Weights of a small GPT-style language model, trained from scratch on English Wikipedia.
Size: width 64, 2 heads of 32, MLP 128 SwiGLU.
Each number is 128 + 32 x the weight over its row's rms, rounded and kept within 0 to 255. Layers, rows and columns count from 0. Numbers have three digits each. The size before them is the row's rms in percent of the matrix's.

# up: layer 8 MLP up, 128x64, rms 0.136, rows 81-127, columns 0-63
# down: layer 8 MLP down (transposed), 128x64, rms 0.2, rows 81-127, columns 0-63
# gate: layer 8 MLP gate, 128x64, rms 0.145, rows 82-127, columns 0-63
up81 107:151110109103070129143222154139118141160096097128152144087159117098174087107184163122081168128158118148125137128093160119065097097151146107152135137119088132147156106124062116096158192194142120
down81 102:168136168127094085083045133105166084111114132156061141142102134083163153143133150120087178155134135131123126133111138098145150162110097119093152120038089147121054148123078080114132095100113115
gate82 108:101109077152151074123151085154136210087084111140099147127118205126134074102116184134141151134070146123188074184132152099160144144137133142153123153107086089176138108089111112092161123125142126
up82 107:081132116122120107074139177153070124135150102147138103083159141109180154084168141144089146109145155135154132203140096078181097100103129083119143128097130130093140100096123177064189122150063117
down82 104:168098154144161088163030092133122113080146153099148096134165091112111145164086156102139132104135135140087120112153157142117176110180159118137106088148159119074110083176171108137089144078080175
gate83 098:161081063173154123136152101147081180150164090104124116160175076169115085101110164105147146155074144085180127148144128133120057149096137120149082158119096192138128139061116163155138139126129124
up83 095:149186091105185085158129111188176140150076099150166160182117090156121061136098145151052112184160067118105137142115152122147165144142153127125132152121120153136108160144117131101136187078135103
down83 091:159052108179092153147210097154093136119149122212114119154169139180086116086126135129116137121131150171105068129162102139130063166101105107131114138149153180156105127083153159155152108119119136
gate84 100:138104129088145142061120131148110160134080144111125094099184163123150116115144110150108095146157152133081123111114168178122223118100151121091145193175071065108183142089111135112117154131125182
up84 107:203094133084206087136126113118092132106069107163139128147093129135107142143060137133119176145138117122082099157153061157105125159146148107100122106124184135155135123063091120181153125188150114
down84 104:064111175124083124140116141138085118101082093041091103116136119153113157075141131139090078107080152116149167143115182137110117106155073137102119156172147110096121115163148187138122105068186122
gate85 101:164147115182125153105137143121152121168107131084128194113088116156112143156131181105147153134112092132137065191110087087100146188140120171097167124159125117127109171077083186166092074169144105
up85 103:105139106137102123081114131186135113142170043149152105073174119117106108104152131076103142101107170102134087172153116109066132068097199145120173126158111116160074142146081152133143117090151154
down85 096:084129169116141162150163162091107076102120057103144096126123112108127185151094124082168202099181119167112188156130158116128122099137129099124152135154189140081133124123114137086141055146087099
gate86 093:137077127104085099136148110071129126110145084061092130149119124121081156113199192119116139099135126149153139101164110120160110141073065189123086147140075157099120157093163084100143114123188141
up86 096:133093110136115060196121196129150124153162199132191101134160137108146165099134143100128115175157146109138148104097135160111120103149136161136086163114131084121174098105142179047166154143173105
down86 098:105151185179132091142159148142053115131107168146130117158104124111142131151183123164135153167155142152075118174147150140108131094138189161155183082127152106184188155152091128072168143155115086
gate87 103:125180107161098165084170133101135122075139131109141151097169178089101076113108165115131137110180147172142088085092184133095164157093167130071116132121096161151146174157061113075155114158130121
up87 107:144127119126125107128142118141114201128107181095115134132141105151114171078075124116145202136205123136137067151128145146147070158162134150116124091213160156158105108107086125133094089100113193
down87 110:113103135199103112162163154167066149159126145116117111201133120140125210142057097169162179136151153158143121172167135144150156121175107087121137127132183140154111154090158104118136090083155123
gate88 096:117131077181128133079173122123147181150173049149062111136164112157140093162089137082123186115088094119121093154091092114112139114145151131117127127134128164129104092075176175135093087178152149
up88 096:127138197135143052147056087098105143119051163097172152116151137119124165120151075148104098180105129124149142133121173151152159168119161111157101161086133161162121157141084101140134172110099077
down88 088:189095099150156090163129101123160166089169059166073049126173146078170114157163139066102133143106093096139146169150136121149089171124106165153165106160097110140149152118148140164112118147142149
gate89 101:095138120095100113128079140133158131096111151142094106108099171084205176208179118124091178128081114108110178134124097153087103145143166139160078102157122130131143138122064131181170091144136095
up89 106:123188063135113074138132130120095078136147090082095117181118106226076121132115137149148090138128119101065110189109130107099146092123108100081130133112137129100154148161110151129132118086060097
down89 104:179119097096090122125050136141126118102124122147122130099140135107081123153178095157100163162091145107107177110187168104098084085156146127137130052160152124062163165076129122137151057124112122
gate90 110:113115066188126167103139131075179149065174083144124133190106110150147193105086129136159090117082099127121072138091108114086161145117112139093179128134142116110122126118152162136154106115065069
up90 119:118154145097136083149192083091101120136160133184144141100162134100112092151108113117098166164107080063169176136184173176183119113134150095110154088071101151139146148125133144131092171093148174
down90 107:115093094177093125070136121150126110094165103078074172127122122111110119133181106138164111129150085132079093127060066118107152135130109139103123115162224086156101083160170118157135100161100133
gate91 115:123137112138120061155110114093092128124145076123131132121125079163086144171108075024139182138154163095149087094153108111079144133148124113134073147068190150143093157139131137095117148176129148
up91 107:087150154104130088153112134075209115102153166161130075098141125106101153137124169176157111167126115178121142103127163152175154077097187107109090058143161145158124113089191137092123096105122128
down91 103:109122124179108147137116139168111126119145116051091139137134085148159129116115182105178086124142112144130143114180083104081089126142144153120053136075184120123085129123130126197061183086161122
gate92 103:132167144126123071162123155152124144108126128155114162074147144075163104106154147141077172152083164133096136128144116109116081058139117097131118159080150144119028092183135118070176170149135132
up92 095:145124161105150130107156088165129102100103195138108088139073142120119162143132091028177115126115143117146174152171131110092078111080133175141089160173074145156106134108152114171158097148173153
down92 102:086057123108065108107106095140133098182143139215117113160118052099089085150115103114175147136130146116149139155124165157066107102138134086115145102118146154158080131140121160086169165147146168
gate93 091:124117122123138098130074121136128162193114183106129128110090148105053200087128146132211214142120168125165149135065096121154080112146127128124122116113123168128128101175077126114159130127160119
up93 096:134020179161097107097159125167151073146131153150155179088153135157105108186151102102075095136102073113164150168183144131123102136106129156081109170111096125132135152103115158145115095106095127
down93 091:114127126106125233148085162103146156158122127126136110164174100118076115202146162154143114162155150101104155099118206089132123157151147087095148115154127160070101135150135136060128135135092090
gate94 100:056123118156116130123101099071163121080135116105204124098205141091125106170055176085126143093148127106140161105085171146094123106084105123114081158097122127174174098117112155130153107143120120
up94 107:191133146113145123114170155085158148117124095096106129185077080144163119080131112134128096149065088156131183138166084116123107161124167086191125140092073170086088134138093149076149152115094136
down94 110:140143054147064101073144154077118092159109168134123127112126136106159145154123139100168136164132133105151146109167165119041153138082152127102111207101088087145145077174097123162123165122097131
gate95 101:166116138153129130162169076156156092143108115104077146078121125032138118138147125153162173129126129145066125126158092122098086115106182132129097109053121157141103067144211109117142160113143137
up95 100:107109118115131152174161108202115134129150136169079119155084105119125207139102104110107190114133167135117109105068164210116109072141086102156134115102119156114186153065131100114146097143151140
down95 098:115122071099157142151103105144113117145133195127133120134138165134106148106196101105105087116180076180140166201078122088097191138085104129171104109138137145139108100137089186102163087131105087
gate96 095:159079163155093214149113136138150147147135127106146155123123083173095111083102147122149108107178139119098144082142195129138148053193111104139110107162161129172114111144081144140183153070150140
up96 091:154129196170134123095154117125094061095167105106137104090106168109118163119090141147173160109169139168115099103206162152159051113119130083147132172122162091119086154099128100101117170159114159
down96 092:097113100035097135102147136151129189149122146136141101173107180158101142145115144061068117100088162099146108207158094115153145152087164176115141090163132070126160152133149146121095121139134110
gate97 102:112151157154085111209131109134091126090122162135111209119050103159149150135134153135106095158137132122110161102097146163143099115130113152128144142067139168193147125098167217152127125102109080
up97 103:164127151166158080057170165111116176173118090132220109133139164119096135185107091118109156157110140138128091159112133103106124169144170137073097090157091098092122127100134081140167150171137159
down97 096:130118098094070094151112172105110170132132156096129131148203136166107144155106184044068159124146129066116086108101104132157165129176152126091093145088125150120104146160067160135146137135103089
gate98 083:145149127169147121106121178145154095140177097127098144106161118176114144148067113070157133151115126127173118121081158135135086108124113118132176112128153196165232101109116179186122190129120119
up98 079:145091119114130115114133097147071150105088162165074096070136141058125155097056170119138066101130100114113119141109130143131099096117126083127139154096121150047136125160162069101193090107146136
down98 090:146120136131109185124100094118109225168095129122116143124120103154125160101120199120103156174161120108124162105156121097175122142146054166104128133172069133133084151158158090100121051109099138
gate99 094:088130096149144206113113083177092122121116073112119175131085131138119202132131140118149152161139118138122124116138139109120110090156168166182149182106093118107079094155159093175211116121093085
up99 089:117136109135116079144133151105152140128101131130130138134174086156116150122077067117119126150125134111152121136095120153115169152119090131088061091133211150166169162119079172104041122188135198
down99 097:110142147132177154172143152177133134091139117150160092156095104145117178113087089109122126137203145196143109097157094117163144192136101160118092118087141086133107212109113087142127100188136168
gate100 093:154162156115130124129110020075109083115175158131099104129128113119068120127114107178091122128094131120140099124171114117110140205063161127106122127127159104146167114183098160165122174169139172
up100 093:105126164187114158133148081099146094101181119149088099140128155179109113125083187178082117093173121054166114143163064148104085088144127100109176131113160137136118143156119074153148171148147145
down100 103:121102195146147135105104140105154139062143125190198113136091142133144148104084127092087087148128145117120161169218143097133182132086133116174173150121124140142097151102063130135076156093120120
gate101 103:109045125153170198098108161149113154172149135149096206137143115125074071122162151143097082104080163111144143139123126164214128122160165081107125139099107167127110136110104132119130141086110128
up101 099:129175127127038151104133123048139156081110131183131100096140148215125129129132130131174150132158082112159138116170141132076111124103147149133100126157071214114111117141137176151101103133141113
down101 102:102105164133160164131121093176182106092181110206039159110154112132146147119165153139126121137113096144140127151152088169130087151146162106183157089133131132117137156112123108107191193181148156
gate102 085:151096102173085126142106165164164184135120172098062102094135098189157148151146155137163143116134154159074160136141071170169090121132152126149135099167178092162102137105122172147183084094096117
up102 084:127129099098127135159157195138054138116122077114149114156134123096166104086079117130158146135068150108070147105107154126114150143096101151068074140133124089122111124157145110140052124207129070
down102 087:130153124127163110101158132127098158069137160132164232110075208132094121140069108106065174128143124152135137137161130122135096136128185121118122128111114121120102144137101170061162176078140151
gate103 098:150162158104114167160103123169105136162144145098115140187168086136116136137127132160156106090142131187122096152138123102132141092128134135124152160046089078220139136098178125157109173137080056
up103 098:167109130157193132171147126113082129162131095126150198152117187090086116131168141131105175143069140116134136089113165128165136053158133163130148174144145100203169084151116124096169161108133125
down103 097:170183163114165142147155144136156164145132138148125138167132075132098094132174118090144102128151133142093083150107135140100152080203116087132183182113182094079065110176128141072113087144109157
gate104 099:058129126156112139135074169148119091152083145140055161129088080100109157127093115130148161206111116155088085145166138072114102120110054126138153154162110106100147107133162105135154120141070164
up104 100:131117143129102109128134054083036115134145181117082139101126103171141149097129151131177111188109092109127084147095145134159117152102093104094182128117130150111094167202080143092122107104183129
down104 102:078105108122064155194085116155149083125119134129137203146119160126183068132139071096129126149135112130151096104139115121115186187095140138124096099140136168159124100109151138195131068173125091
gate105 099:077107163138139157102144096118137111121109121073132151104150086033191070133145172173138132135091131162202113099113154143120101158095062111090159120126109122095144129118113102109167176163090111
up105 098:144101124161160106134123194141093088151159169112130152078158124124176127119083153141111113164053055108187107123160092095123159131118164131134116110069101173153181135151163096103145151085180126
down105 103:159156153141113129074112143144081138146099111105099150126187175166112127092039143115132105108160137058098155092089180158048145101155153110133157096155128095160144115088109155119155141184115139
gate106 104:191140084114152049097147150109116179139128116106089110083133136130097105149133141163063115117176081125134112135118160160121182124219143136098168128133117124098088154096069096093140108108170098
up106 105:147152104126095099085196062126153134102051071088137135091093148156100127067111090110125087095135085057143130121102156101101138124121096144119088119158103128131100092123141142191133126099190137
down106 104:151116113127127089120150169145117147122223132202083143165076164201120158159122170095145163148126174176137124134105094106142088124144188095170126164113126149134179105122130135109150125113145065
gate107 086:154140088218210139077187134135090114128123131106143119149118092109107114140051099107135108146092156104144151085184109191064153117111108196110135139121094099168113137126128148125118126118148114
up107 097:134094114104115154108067118097132169157130035127138114174045139120173114127119099181124141094094137126143121137110151080111062097165127119094157104146143166089129169183153118141067092138099137
down107 088:121165142120068128183127160135121107131180138159133160114132090112161125102142145095135132091113113070154112155086118100131183159131115083123120167080172144121127122082081088119146226187185160
gate108 097:153163081109115132135169153141195093107112138164081138118107062127186181146084141086166105080176152124127117121173090121130213110102087141102165071165109103146116118128147084098144123134125146
up108 101:168104149134066102155085131128101160147177140149199179083160120068101057123182172165115120157059111154165128142107138156102089089170141155093103136130127110095130170133117137168120159127110117
down108 103:068100103069091150150158064111130141142113138149112088091138103137131105120167116133197193145142119115128187156201137112146133121129166109162168132096172105164183127152099117135169102151148196
gate109 098:125137146121148131110087068195146131148186139118084159143090112139136121173140078162136092089111106150161122131097158142092217191186152126123104179105135091082104105138084118116174146097110152
up109 103:116177151185155174083147099122134124128157186137098167081112071123138128077093064151154165126181162120148145119105105183108104148134199096130103136138154154097146127122174147134141140055126082
down109 100:151134130178104119113173113149079132109072125167145118115154132077121140099141157126112190101091128151093103092088136169065034150132194112134128115165179090104153140183126094144162094110141124
gate110 098:116083136143142123109087146138153132180152143214089118093112092138116118160155157189116144128185104055111070138108150073124117133152151127138127125169164111206114115146129156073083164147156160
up110 098:167086207160133147149213097120156113143152113135152131099122128075153119128137160095103132128140165092120182162128103113142127120101164099094087177090107175133134135103140058126158105117073054
down110 099:157174119092182135163179067109148162096129119139069138176078179082182120138160123119087118120120123105124085135181141183109158122128150156104100206129099162119072092116132110136169142153132111
gate111 107:150162125147140160147210107192132184151091143121146087125143104102070137145142174163119138114120131177103143092117177122172175135065168127088058134108168113113108151124151158114161191098130129
up111 105:138100173148178112201147106164113131162165116071135149100197082089146078129120204147106105171128136105085135118097119101167131151086159136126068083125166154148141121146090161073125153116138141
down111 105:208098131112146173117128113143130147111120123091099153133149151141118123156170114164147189125085132140124041123104130126152166125066127149110197168174117186092127111110159069178161092154163122
gate112 094:178149125131082188171062119131081146129187144175119104123123138071144079111109185122105114124148070151168102128126160123155129169132102109102149132123131139076148087199116128076108076123160167
up112 090:173128103173139150107136079147126140135213127109120133095144153136145101124113212173116115183161143120124125118106113153152081183111063090166145128116104136112111194158089117137099089190088100
down112 094:172136101147076240102078118127055128125136133181168127159090165156152127145113113121104141150142193096160110102178103147168129150144096102147111140157112181095139087167105130123124098137114098
gate113 096:171107071092129093140161122128149185153129117107193171145125085134162099119148121100082140148162090085166141136072079139162092155092089133138088091075111124091090131141140161116137128084203091
up113 100:139085104134134113126142090123157208187088168162143119208108152116220144151156187128095143163162119094118142099141105108128147112110097135159142124090121096149109148132085102143125121082171066
down113 095:112163167057095173099136097196136126136150129154127132185129130134150121146188171172123132110093170149104096145149046139128126135138119182108146158186141176159133127151111151043107158128126104
gate114 093:174116109122130134163107129131120144134124152203115179156068123099085124149057138074145135133110110113089176193119107166107122109123099092079101110197131115156084128105151169171076094092156109
up114 094:177101161099141136088196107100112111194157127104143079104099156116079130131150143090159136143160122116123136128144179129105164133160074140053128118140122069070125139152204109095114171163163147
down114 102:072145180127121136084143080123159156099135125077132111094105130146110098159068160114116143105083082100110066153178116162136179102104143113097167095084162071088098118125149094125084148100074164
gate115 106:135102138112113020107160155142138151138092057134097165065090118117107121093130110131103127132161147164166112091161147141152168148059170074169104079139110086148085106132085114134144132109102131
up115 114:124113124125120139172127133130136183118162143110142172113153153197142097132104088151101121186174184101145212145131073127173137149117083100160115165148165136151102122072191117104129170114073094
down115 103:133122092155103127158118079139092144086092099161107097040168063096092149113188135149103131077095127164150094120167171176132145140112193132182148133148068146120164124127127117118086093151123122
gate116 101:165060168116115076108105125196094174142156134138118103163084097126176147149112179081090091098128128151087134125150179098080117122106144181143129111119055104153077177132114144123133089137100097
up116 110:093104115132112104120121161097092125074165094157116090113141119131118189111047141166095141124114152134095133096172107066083086129166130218114138145132092072122110151099114135075131070138092107
down116 107:093127152171167111167072079124153139153106139136136164104103125198112079093153081108131229138097064101132093190141139142163124149111147147170173130105148145095130147145118077130135172133119116
gate117 104:131087096132171127134165088163108134176174111173093155086098144137147133145112155094084171086144142140130100132146157099111086180165116166155119127098102208117105073092093102086154076146189109
up117 098:150100145153143085122132205071082144123153080161172141121118144167141087128119179083089208116121181140157089103141135132146112107142136149104145117143141184131046159140133107152128110165186107
down117 097:227100138083043144102182136146144107134149146128152098163107079159068105109116066140177179113124152126104092111171071144109130110129121131123162100117095153136142140110132148102126123105060133
gate118 095:152146090152115150128099177078107130131200093090092138114129084092116156182127114164149122191064129055152138123155102153126132158158095079124154186091178139106102121084133161120163089148123150
up118 096:094135096142145144135140078194109094035100064119127156158124113140141163139076148128122118087142102107160145142170110138170116146197133097120110112105147097070152138096091104119179095184102171
down118 102:092176095129143104198171104168096115126159063162099106125116062087125147140179131134107089140133150077098152104145128157154110122133142028124138106087149138148114127102123061179094100122139126
gate119 088:123103138163162135178150144138148126150146120097137122119114094232121108144161114191090160144089129124120075151177159133115106137129115189028149091163094097091143106136112140104142099107166168
up119 090:105095137160132123170183127126160136135067116158055108159120098173168100077094162110163148098066177079117145148163097136152075103130081086116123175113162158133128128070112152119132115150166167
down119 093:144105150084110162130157193112122066097104070165128163140128174140178110088131097146100114109094144109083105054108106181109138130103150137175178174088100115176147122144181127084106124155157146
gate120 078:131116150171140147079121068116105132182081211101060127113105182115147100139173085153121168112125086105096151135114147112092137136092108125111187130118112129182184126125091160181080125110121158
up120 079:139134150189110141166064171107087152115147124117148099149149085151163107114160197154125155098132063114156151167156179171101151139141117091154185142098106079116150105201106117118127131175178130
down120 083:166118127118058142064117093123118124101060115083112067158067155120092121133120128185137147092113134093114075171086125110112173114122122106164174081118105129160127052159162143129124108172149134
gate121 102:122090102190124170124080168165141080100155123147117130148164071166136097139123151183096082128134164071087156135119149083152145112177137155067111109119189093087163161177120112110155131084143149
up121 101:100105130179087121104163088035104182081146158146141129042119106092160131153152108126166183145143113150131178124121124146106107097160105133122164155116165107069165108092125166153150104160108091
down121 100:157145115132122112175111115181178081121153151150111131107106158120110144096116105104105084181119167123116109176120144124107176102215136101134066092175123131136091112136088129148086142156068217
gate122 090:126120142143181178199137085136076113110091114111123191152149118149163141128128138191127134138081125108112105123177141160125110135128181165108114187085136123101118175163118108145198134106078204
up122 094:176130123117160105113077114079107143108166149119153099101147148158134150124069150102106171111109148142158153165146141110139063118145137086130082028133110114125188099093192128092155145087101183
down122 098:101215132145131116147133062145114153119129100131108108132140089084108212136099168167149125118165138080128126158092108091220089162140099115111112135168139094103131116127089098100189177134127125
gate123 097:200070123154116156152132095162079094141099102151105105120099139093127118156138101068094111084134179088138162132128109181153092147112117124085191149098141127155093111173061160157118124101183088
up123 095:086118107102106178113113121149139103165189174169119123086122125145131176156114152159171158093067106155087103147058147148164204131129107168134144142123136095165091068095109137165143118169075119
down123 092:147129122111092081138135164138092088127096141141053122101229117113163144148071118103114134123147140110174114155119218051096056133143115120145136152106137154152127137133092114168142114141163138
gate124 096:203113114129152089107130126170145092077142089109098134199112105135116133132089136111188104150076074075143149059118102161105156103164115091077075144116055111140110126097138103152115120138138111
up124 099:152113118082116142066113068114164159144127120134135080140232154134079141103091152160142126100115114149188097146101101101095079108136129086115067169089155097138085151143158104133100162098131161
down124 099:114106080113092085125119121110090115117100112142089131072110143086141129070120112036125112096187110113149161154135132055125142110119089155119192152102162108062166076095148144084139127148123094
gate125 095:066128102102135115123101100132170122162126123116133171133134148138161109120183131236121142210150097169126079105095170137158127073135097085111179123151112143112108110121114128090138146191162172
up125 103:167162124107151138158104113100162151149151156060120089144144096137137197121138091171190152137148123108137115098084102102113094173141140165093185151188179097146125103089152135140070124066170149
down125 098:154130137072116091092133195186156097105110089131176087109137153106096095056093115100142157119125138118141122189149107143149058116122160154076155139113175085120130195145124152112095148116141182
gate126 093:143101186088153131092096100121142087172083071068099125143158158114191184116123147073133145089118134147127136170116158114162116057165098156120092106126115178109134097117119157148186150111077154
up126 099:108144111151188132096079081118069118177142099081152144156132107157093211114109103094166114097097099118088148132099161112122182090161119151110111131142125147203161121179124152167077109147090131
down126 100:205102117113110162134178104131146126151131105164188124144159131121157062163161149196052098180104107118148142125156150134134096180071157090083160115099119089093120146104105131120163137115085143
gate127 099:108173099105057167137152154107125074105110084189118099133119129064115144085062112106150113135107122112153178110115139154085093129139100130141109126123099128145106111144098119094138217170080195
up127 103:146120169138056113102162121121162135119080154091109161136118144109119120093166082097132139134188123126134137166134104075122110105197157111057179148107156144153141127098162128064075151159154201
down127 096:110115149124151159177170102104138076150144117134113147123150169191137139213096197136174137148130131109118068104133186186171169129139132139165090104158138170082097113127078094081150145116133126